{"hidden_size": 64, "hidden_act": "relu", "rope_theta": 1020.0, "bias": "qkv", "extras": ["shifted keys", "gated attention", "a norm on each head", "an embedding shortcut", "capped logits"], "init": "trunc", "init_std_up": 0.0979, "weight_decay": 0.0079, "lr_head": 0.0103, "max_grad_norm": 2.0, "batch_tokens": [8192, 16384, 32768], "doc_mask": true, "dataset": "wikipedia_en"}
Each number is 128 + 24 x the weight over its row's rms, rounded and kept within 0 to 255. Layers, rows and columns count from 0. Numbers have three digits each. The size before them is the row's rms in percent of the matrix's.

# layer 9 MLP up, 256x64, rms 0.542, rows 195-255, columns 0-63
102:118081129083139131116087089148089139134088123121115126147152087171124151116138126179094107119111100151142113143108174119137149137126111136101111131138085150153088135155088145148104129107124132
090:128127106102160110107151123180149129145141117133135143117141100136139149118152118130109129130117136062156115104119130124130098101062097099112096174090104156155129183112120125107097129150141129
103:141114113127091100127113146139084126142116181157117118105101107140137155131111103115121139200095160136133147177139163131176110123120096122156146120116124137114095110145092123138115158163103104
102:143186113109095141165140093111138139136107132179129123116100148113148112145104115133107136136143141152093156144145151120181121117153135150120127124063104131097164175129142144112095098119146153
099:113139116138105140130105119112114129104140100120151156133120144149186128190143072152137124144149137091109100172136168123127112153111149114116127159120081135088139134125108137151167124089105093
097:130106126168076109146128099130161131199124088130111135098119124103137113115131114121114132121171134152113109128164133124114124135090109149111146149123136115136111080089124118118123205094133138
091:155141127148182110139112083115129153102172134168130097124125133064123133146155155125137107130130079145126133153103110106114098151124104138104133154122101126122146138164172166122105158118108097
106:140114129106133117143139125147095129089096120104135144144182089108181097121128104152114116103111131149150166117133151080150137160130100153140120119114129143120128073111139107177144156079135107
105:099185112124123114149138149061127106119128115133173082104088131127159121100141108132103169104165125124092133149143155159154148146115165134113120122139136133105121115148164142080147127120116109
101:115156092169133109116130120165119130171122146142166123145124127093080129149149157171104142145106141145092136111134168173104135099137134146119141123092122153105119093111136166158111169093132110
098:117119107127149101181134068129162161156124112111124113174126135125129178189145117158117110120115122085124129142104150145110123154129143088099160149110112140129152099120105077136115129115130121
103:112154142100141135114118120105187095117177147110142111090161101115133092183168132116103108146143168161110116143125157143099152115112147122162120150178117133108123124117110134106113136135096155
113:126107136142172076145107138138110111102144117129116158165096136155156115102135114159139120117111131106137116102149139087100111103105134152162136050110117159134161111142135147115124151152099174
099:154127131135176157129128115110141130100082129128135117101175112190077104137156110087094107146148147155124155126105151160138112169152157128133146127155131171112137127110132160153113103127146132
100:154096125140122155112136142112088138133133149160134105089108127108090142166158105090145120145119138130161068145168151130102139138115149090128153101079119161105164098164135125121137125149125099
101:118129169120093146123138050128138120142138145161120100129148088112124104163163113122134120160118153145082117120142150099116134115167125128104118100084125144153096078158133153145126136128159152
102:121109172141130142155122137137138156097128143170118124127148102080118100080121139168122134132118130110097125117130152133135076124166111110121125112120144203120091086155119093131155160137137106
092:132119085134157127103139120111177101122177112149089151100111137136124120175105131139107161135107145106083120147109116114113084106125134136139130100086121118124121101098114078126127165073116134
095:124102098158164094151119088134103144145103112146180118144144133120155142094147138098103117116116122119147154073089113108132094111144123119125157121122117107126166088132113111165139118061138123
100:119156126170114145122109072170133165106122136107106145118152104163114107116146130159116135110100153083106134108110130127178120108078117141104110114108102166076118168158135130143128147122127119
097:102133144130190126126111086158145125145147138110111137096100109156122178121129125133096114156102150133116094145116135107134074101126163076163100117153128144098149113106165158123123114105146111
099:152128146133120093149132079128133112119119118135142100130152152174136096093108141087128146091125096140144113150159181124141181114118127117110126106128131098149152120152142087099127149169107181
096:154180145145127115146109079108081101126111146103120140075163139139139164128159140158122140122134136110148136144128159114113118125165172134155113189123154123086124134136100172105117128121133144
098:146114099140087168116150138102073107160140109132134169134110134115158127125134143097088145144083120193122111149107161104093123148094142152128124150105103134087127138098129109099113132137116124
096:179131100128120162127108110114181117091156140168161108128126079085116143117126112158107113125116125179100093151099144116108130134120098104128105158146110154113114096129147153121151104118157153
092:109147074107135114144153101105122172104149117120158165100187095146130075133136121099165127132141110140083134128119117105119100142099174148109128117154129121133112121105108147101168124114111103
093:125156103111133084170134122095108130129115119092155109110129105159134130187084117171105149084155153072125120127146110127130127105093123162134145147152138124148105121116130082103119112153147109
100:086123120109162094141178111163131156183121143109177108126117108164147147148119126112081133158154097128146134157158115135130098108095133129168129081112101139125155142111149128135136139092129124
104:128155107125140130162124077133109125140131106148086117112124133119119119087139133132050128131151098139126170144140101169145061142123142100118136123124090121124161141121138091144155146103154102
098:123148108126120116183118091147154132132183165135130075118118151156170108142136141104118141124120145150123144079110126147104076120128119155099175105140130117130170150143172122112108119117110114
083:108099136109136133102106126105137200109124130116114110128146096108117139108144132120075092113113139113100155124102142102100068135156150153150138167165122134109143136166131146105084104150102133
103:117166114108089146095126150105122079130130135130147111134131122140193163084134131116112113129107116169109118145125106097126118145156112106132189109168104143096111130091116103126141143156111092
099:123103146148157117121131137143099065115137126133162117146178106096142105140155126144146094141111154165169091166123131116072130161130120124132133133143095139081132084124130133117146168138101138
100:158100145126112161138140115100135125090111112117120141124177130161138103149132094121089123118112138148103126130098111089098082114095105112138103102110086121133072098110083112102098112137152149
107:127148122139126127161095099112101123095121124161090154120104171166181103132120119109125113125133115102121151104147151120098130174156189140102137144103093116088094134105147139109152103118150115
092:129129124091128153151108100098110098129117161139165100135081169152125134120100116107137123129092115158153134087104156092127106168154111102106121115102103126083187132097140118112129141151104124
094:117113150157129110100139132132121129096136148154114118126129097098135120117123104149135132112146142087118111110099109163068170131116095091115200099129146110115186137092116128127115165119126096
105:142122101093141167144164111111113113108119119164128093106119089100086120124158129125113154094133117141107120076118107121113138128175121157155112119098120137131151100089099127100070113141164150
102:100138094104148117125148157132174142146142093087147156078160132153150121160143145184109108129130122123139128142136131156114164121170104129120144148167152147154088094098146130110113121124126172
098:146092107146109123118168140138152099096147101105140135120118154114144137157133101111090132139119089135132180127106085090097137094118113188129141142116113146122129089114113145093112188122152125
105:138121129103165103134139090137131150146101145136160119127131094102130164119108107120091115114156138137146113137171127105080166139127135117092091060091123150136149105123167130118104091123103093
107:131155152147122133100132139111079110134167111175128096122109108198106123123089091098156121103139171086064124149129118119142127095137141116114112141099127146125160115099132120134122126106129127
098:105123129099136099150113137154120118081132088133118125139181155177116114150114109105129144096136176102112131144127124081139141110104076129137179102106132136172098133120147112120095109149131101
085:119147105133146165134164132130161143096125135141121112108124154138171144133107119120144151109140144141111115086131143113130102158127158134163222101145177148107148116150117161120135127095091128
098:136134117154150116136161122114120139137106099130154129147137149158129117138091105095117108171139126122152136115156190132105102109077127114161150096094130115124157125110129147138060103138154180
091:137153126144124164115131090184098158128150136101134106098145133101149112101182069096110132125144137133132172102122135118121110144147121097132115167115103172131153159111147111131107134119171153
093:112116109158184127121089090165116149085088082111131155119161100134108136102184163166130110133132137138124109073137168140113112129127117135136111120112162110096130114136127149126121140119100109
097:065103101150076170095096121117112103117099105106133118123149131159172116145133143127149145121107152138172097142166119173097128134094141080095129100117132162126125114124110143142120134129127124
096:149188132104132129158171109109120108166108143172141078120144125127112104139146130155139136091118100154135159113151115118113083121177138087121170128123111126143156131134131108162101156161138144
095:090122144107160146112101162120147153106151130147142148127118096131129096142125125129163119132112116102081117150118104117122076148123154103136109141148166120101157120103145128119103206134069129
103:160100127126125140115097095128114106128135162140074086126131114132093138171107104127133170109162104163071165156137123153112113086161127093140141143121111135103129121141096141081143135108131142
106:092125120095137141154174112153177124139153114132140134137091159140148144140147115140099144142113104109161123119081137113112092108124090144149143137142143134139129091123115122090111160077062106
104:113123145144126131124105159132139155096104138144118127080140140149114123161116187144159151126126093123126124160107168165132109155093131077144160084147099142098120156139151166140112149159097139
103:098091128162083114122099095151104139082160115126091117138125131146127154118100112141123179155122118175122162169169166133122123115113126122125118124165107155108113103173119147114121123164109114
094:147144105162094178161137125160140105175138123111087118105132111123127134154163154198128145123113136154157157092124105133141109138122092085104166120134094149113120093108125122136136116148143130
100:136111127115123164115147090113102135117159110157107124100137149138160097137074106145082119095118119115092135142137135166155098115103135162132131102144129056102104120123112124102115130172111161
100:131114148091146136118098109103088120094138108148110127152163140141129120105125097116131137140083074158112138172123132070083109130127117131127108176108173142115113125101151126114141150100151165
100:098138140097162112105121155146131147141170162154109114102158142136154144150128081154093131112124129125127116124154104066121131116139146130099195169087113127157130146116143156111164135117104127
102:118097127132075137146162136123121135116135101124133139115082146123189141152122135164135123081111097132085161136153190140120128102134119134114126129132108100113141146147166144173109167146123161
098:134137118142094123118151140132117125113135113105096142102147145145139109085133188176145139124104127143106138170124134175155073109117151135111131106099126131167115082149120155088133149151139174
099:080168116133130119109108157136156140099078138118109138150145109125141129137153130115084079128120114109126144179115149135145131104101116093080125182125127161136109110139124173145119132169097122
# layer 9 MLP down (transposed), 256x64, rms 0.148, rows 195-255, columns 0-63
101:168141105168101095122132118132132130144125156159112104145151107138161155083148114108129133132152133142128113107113133140158095124140140152133162169103139088084135156067162113157144158138166150
095:116125138122160144143135147128131126156124140123145124146108073099108119177147159111126134153097071135131103111114084142094147120113120109116140117128109150102081165118099145150131124120183068
105:132122160108165131139140105111133110150152126126157120150125095119098141095100171117149164122106136127143104134133139179097162158145168113118153124118152167100136114135130129049110080117134121
098:104090150110065112084092108176111120143095087096152129135156144088110168132155144145140112137078107130134100125113135135127108143143150133133103123168107158143106109117106128131130153115101144
099:161119105126099087114121145132097140094113172095130129109119156092139138095185119118150157140131128104142162099112106108144135118128117133155089117081129128145089160131132134104122092186123104
101:115113147087132159152098128131139156138146079119165162123140146128103112100138086136113125139117093150153116161164128057127140165129104140153154101098124105097142114147146129122166161132151143
086:171142146129129143139135142127170127109126097109128131114130147136061094127109129121131122141098098209124126105075110115153116111150083129114112097147144094125117110097111145156121131104125091
113:129073087104124092117123136087110149148142135133126096124118149105122073121138127122118126153117128104166164190123126125113126138115075141167143127158136126116144124157188132133148144141109165
096:088153136101145098110130161157121117132162136103148121128142154100124115119097142119122153138118154103191143130160151078099137108124097089116129114143166162126082165107113138164110133133146162
099:146096127139105180157143113125190112143106125140106114137101144130144119123107114125167113126132099110130080124110124068127087106103100113105107155105120111165108129135110083109142114132131180
105:116091132101141114136114119172139085088138110185149142124080155158120139134112147127134153124146094164098145088138123095120116099135121164159129095099155136098095155148126123152144148095133116
094:110092145124121148138113108167110120115144081118171146159164183150117146086112150154101151148121124121138125141132097132156147173174114131168110103145131166128108111136119144126162112175134127
124:166111140116116099106115172150125134155130130120131112128140135169131122145125089115098183109147135140136146165120171123117143173117093133142140133086114175096128104123175094159106121132094163
100:142139138109086131149127128132118112091193088151143083121146130124121145136141137139096121139143137120169123153143147109145185180137136112134111081103093151154141144150160154135154111135131165
098:148138135134148091116186110137151086188135156123130135127157134105135108122100141173132093152140109098129107112135091081133095176151086124159116136165102123149126125141106148116135141118110142
096:103111134120124134112111153152110129150131105118116136135095145156167125114144140148140166184100138166152077082144137114123104080167154115165102155114078101138097155126126145133140155142140127
100:128151112108187068130136150138100117144136084151130136110113166159085118136128099124113165128117189121108099140134146139117123145102150127096093106144118088138155179107132138135138124146143119
078:133122116109121134140132117135132164170140103094125121092126093149143137110127165101160100145141104143177132108144125137151136118111153125132125117094139142102157129118127134070034112157146112
085:119126132088131161139190169142146105119126128159109136125141162181096141136108129135097113140098131088096146122107135088155155109164101120143119137095106140132104135133133158126149125166071138
101:154112132145140137118162152121149073117105138136121132130086168123147164120146086117158169128164127122110094146134141112090107171115134149101119127152130144171128142112157069116151096111130163
093:154145154118131095112124163116126127089105154130098140094145196136144123119123114137134142168132141124094127144109178160126091162117123153091143157121121142140171152136125135163122158175125166
097:104139103171166123093146125158131155139074133125146157140120169103150067140098139125116105108141144177131124108134148099132138104069116157157132131145141127168112137107103126108107109128140149
092:107155152159175135127166121121155149134159129100152148149141117102080115135136124112164149105118140113116065100138091139125130073110153116122138129116136103100159142136160120161081108119149152
089:106166101109069099154086144120120091109144151107096113105099135120106145154133118184165144089160127092127144127139110097131131129087146139140134102123157144135093116146163100114146118127119156
096:099129162129132122101129171139150126085130129110125124154126161159184114156155163139122156175142144117113192154149094167129141148142133135104139143102127087109126127133143125127084119147130168
085:101117161130140124147155098075128173126109101123141102153115136136148071100148140112096141147141115148093145125133111093141119158112108089116151132148125088117121095168123161090120171113121158
089:097175130148120112110143139117101120143146126108154138132105109116128117125084106148097111127125139160092101124084093113165132118130109179153118109106097101150144130157092173167158127079144119
110:121093126140129117153149121138143165103163151112109117144159102113142121116122072171131128111113126156141157195108136075119101125127109107160113119126088169136126167163139115136138138104161150
100:112112113123134148105143154099098095150138136145150114134149137107160116121115144196185125141108144183139083152128109139159163166109126115128126129131118121129128093120122138125070117174156128
106:105126085107109137165115151119125119158112126146141122111114098085095169172163162128096118157125138125114069102123132134077109109142158114144107152100086106123144143111155119105154097127124134
083:158176115135118129108111128092111113153126138108100126145115105109096138130164095102114085134129121152115149146087147118133147159140159116079090150078134133166136183138120123111142173110149114
108:140149139107117195136111135134151118119133122179121107123127112116131176100098136132138167130139151153142100093100120145136101101119092145143134087170111149158095112140104097106178135090125125
112:116102117157102146115107126139130125120133111118148178095181131103153163122109120192154112108132073133126171104123162133153112160144122147150109126134163153122112146144141102159120099172140137
103:069133119116138161108141115095117146106135169138114118124125137143092135107076116120124130135093144121124125093150131157093124129082102128150179128149129153113116107116135123172111094196103137
107:175142175104114097075149119137144083155110140134130121105149146092135168126121158120109109103097099137137137143160103132099115172141084122136120083130141147088129114134145159146143108120149107
078:127129135098196134156089137138108122158094106107094188132155142115107160156150125173155107104121152133128149106096122140106155125099134152117143153123165149153126142125165145097123101151119120
091:086116131140145137147129128168160097143129148129123119114105136075150156161166108140143161116081143130135150119170135140098129156096138175115172174120137154120108173144102105115139137098121118
109:120116155134127131084114163105174209113136156116130170159127153136119136142110137136128162139136125145112138156167087111154127134152168138123167138104164146110148113133143154135127131144083103
112:110147140125121100133109173095105119132135128156098155126126135089106143102134066137112153129069128105092113133151132109116126121134094109117136132133105125115107133160125070188142098135085149
086:122157119102169093165134101119161150106112104134098106119141090132106168156109104133079114127128162133127108139106151152127148128142136122114122141116099147142093076114143143148104156169156183
101:129135162168157141105114120194127122140132119144169106128149146094125117140126127135092129148126103141130154163090146097104152122207083106136164117156121138129112136129094143129138134149103153
103:137177132158095083153109169116138124127095180105093123149150130095122157129145133143138143124144134136155106099129121169149110152162133117124164133128155118086136081136136140101096082118133158
096:160151164121127163108202131150120152132100150086111113135159151127096118147127134144119138116156093142149126111165129101128136158116135094100143172113113146138149127126169134113140088152141178
073:145143099164105096112130132081138114153098127136143120134135103156112136094100184143077102140112151141102137116119076114182142103133109149116139166160120135125119149127091143131138139143167095
104:121129106120158137163145148090171166158128156115078135136081090086143165126095177168142143104126152127103105144117136147118131121118171120134103127144138122143135172115131099109122148119150102
090:144110143125182063130126054144133126135170115144123108129150166115109151106102140163139130113134094158122140126147110108101168128086145138106123122153132121122125108092105094130095107134115105
104:128121123068147140131102153114119158157098144122117116153152158141123129178127114092128156136103120082168131089201154137149089145115161128110106145141105146134118120121106152127135145156139153
103:154097151110125111157131137107147129081186148143121153101120167116107099139116114096130150104093114085133082150150171148108167127084125099107139136162131126149124130146128132147107132178135127
093:141130096193154118131096095142102092101135140076122152140129155139120117149141120088120134128143097091147150162087167130142135127122130119137121129123178107124111186124126153100113133099095134
093:143145111151112119121166131135143143161089145138114084184065152102132133119138112118107135123156134106107135162102159144107132166146135085115118133120121128133164086134132144106121075097151158
094:137122115103120103139156109127168105093094116155102146109080131125134107105108140133131109118092123103139116133121178192111115149112175151098120139130121122179090125139104109165120163116125162
105:126160164125147118171103148161137140133137120141163171110131098121133090141107125129128169094151163113074120123132151133112141122115135131125079111115128116089172094164115107102147142184127131
100:139089151107150148190107177164117098161150117101099116127127148104116103163127129082160128106143119138118166137181115115105084159105116130113137120094134145120126103131152119145129156127153116
096:140109119130162115140129156103104114146138168122150121144116142127149133061081155123157167130156173095132138103131127144133102153128142176156158111114145129132168127066125116162114111115147115
077:161122108137142120108152096096093152119123126097147076156134110120152132109085099122135132190148112118140093155139136160147111143125095088105120133118179101118153123131150138114120139145070112
107:140121136163129181141144110130151163116164178154135108135141132143125103112104104117153098144123155131150091155121102113137129105112155092125129139089106078146125140083133083140115097182125131
094:128167144123136150137131124149157119118114155139140114093078153166117152141115168182114144120117133129154131136118108172150161124087162119181109152115092136120139152143146121124105151098074108
098:139125153117109120111094095178126141153117123120116097111138140144139146064116142118106119121107098172107134161127175133120157116107119102118161112124098162097137131127159082139096113176111158
105:118137094161106098119152101141168133137139130116144159111117160136115118142103127108133139161130091167086133081153102116117111132098141112160121075148088097073119105150118126151126113163100140
098:129164150169126154148165125119109152139120117155175134165113103173182167128129166098147114086141149117111130113160115112115192110102113110134096134137148129117105130125145109122121096110125113
100:149108093114119091111130145063131094143159087170111157110121170120096117124149127110135093093135141116151132158124157113116143127123111153090141145092153160098102094102129146159144132152145140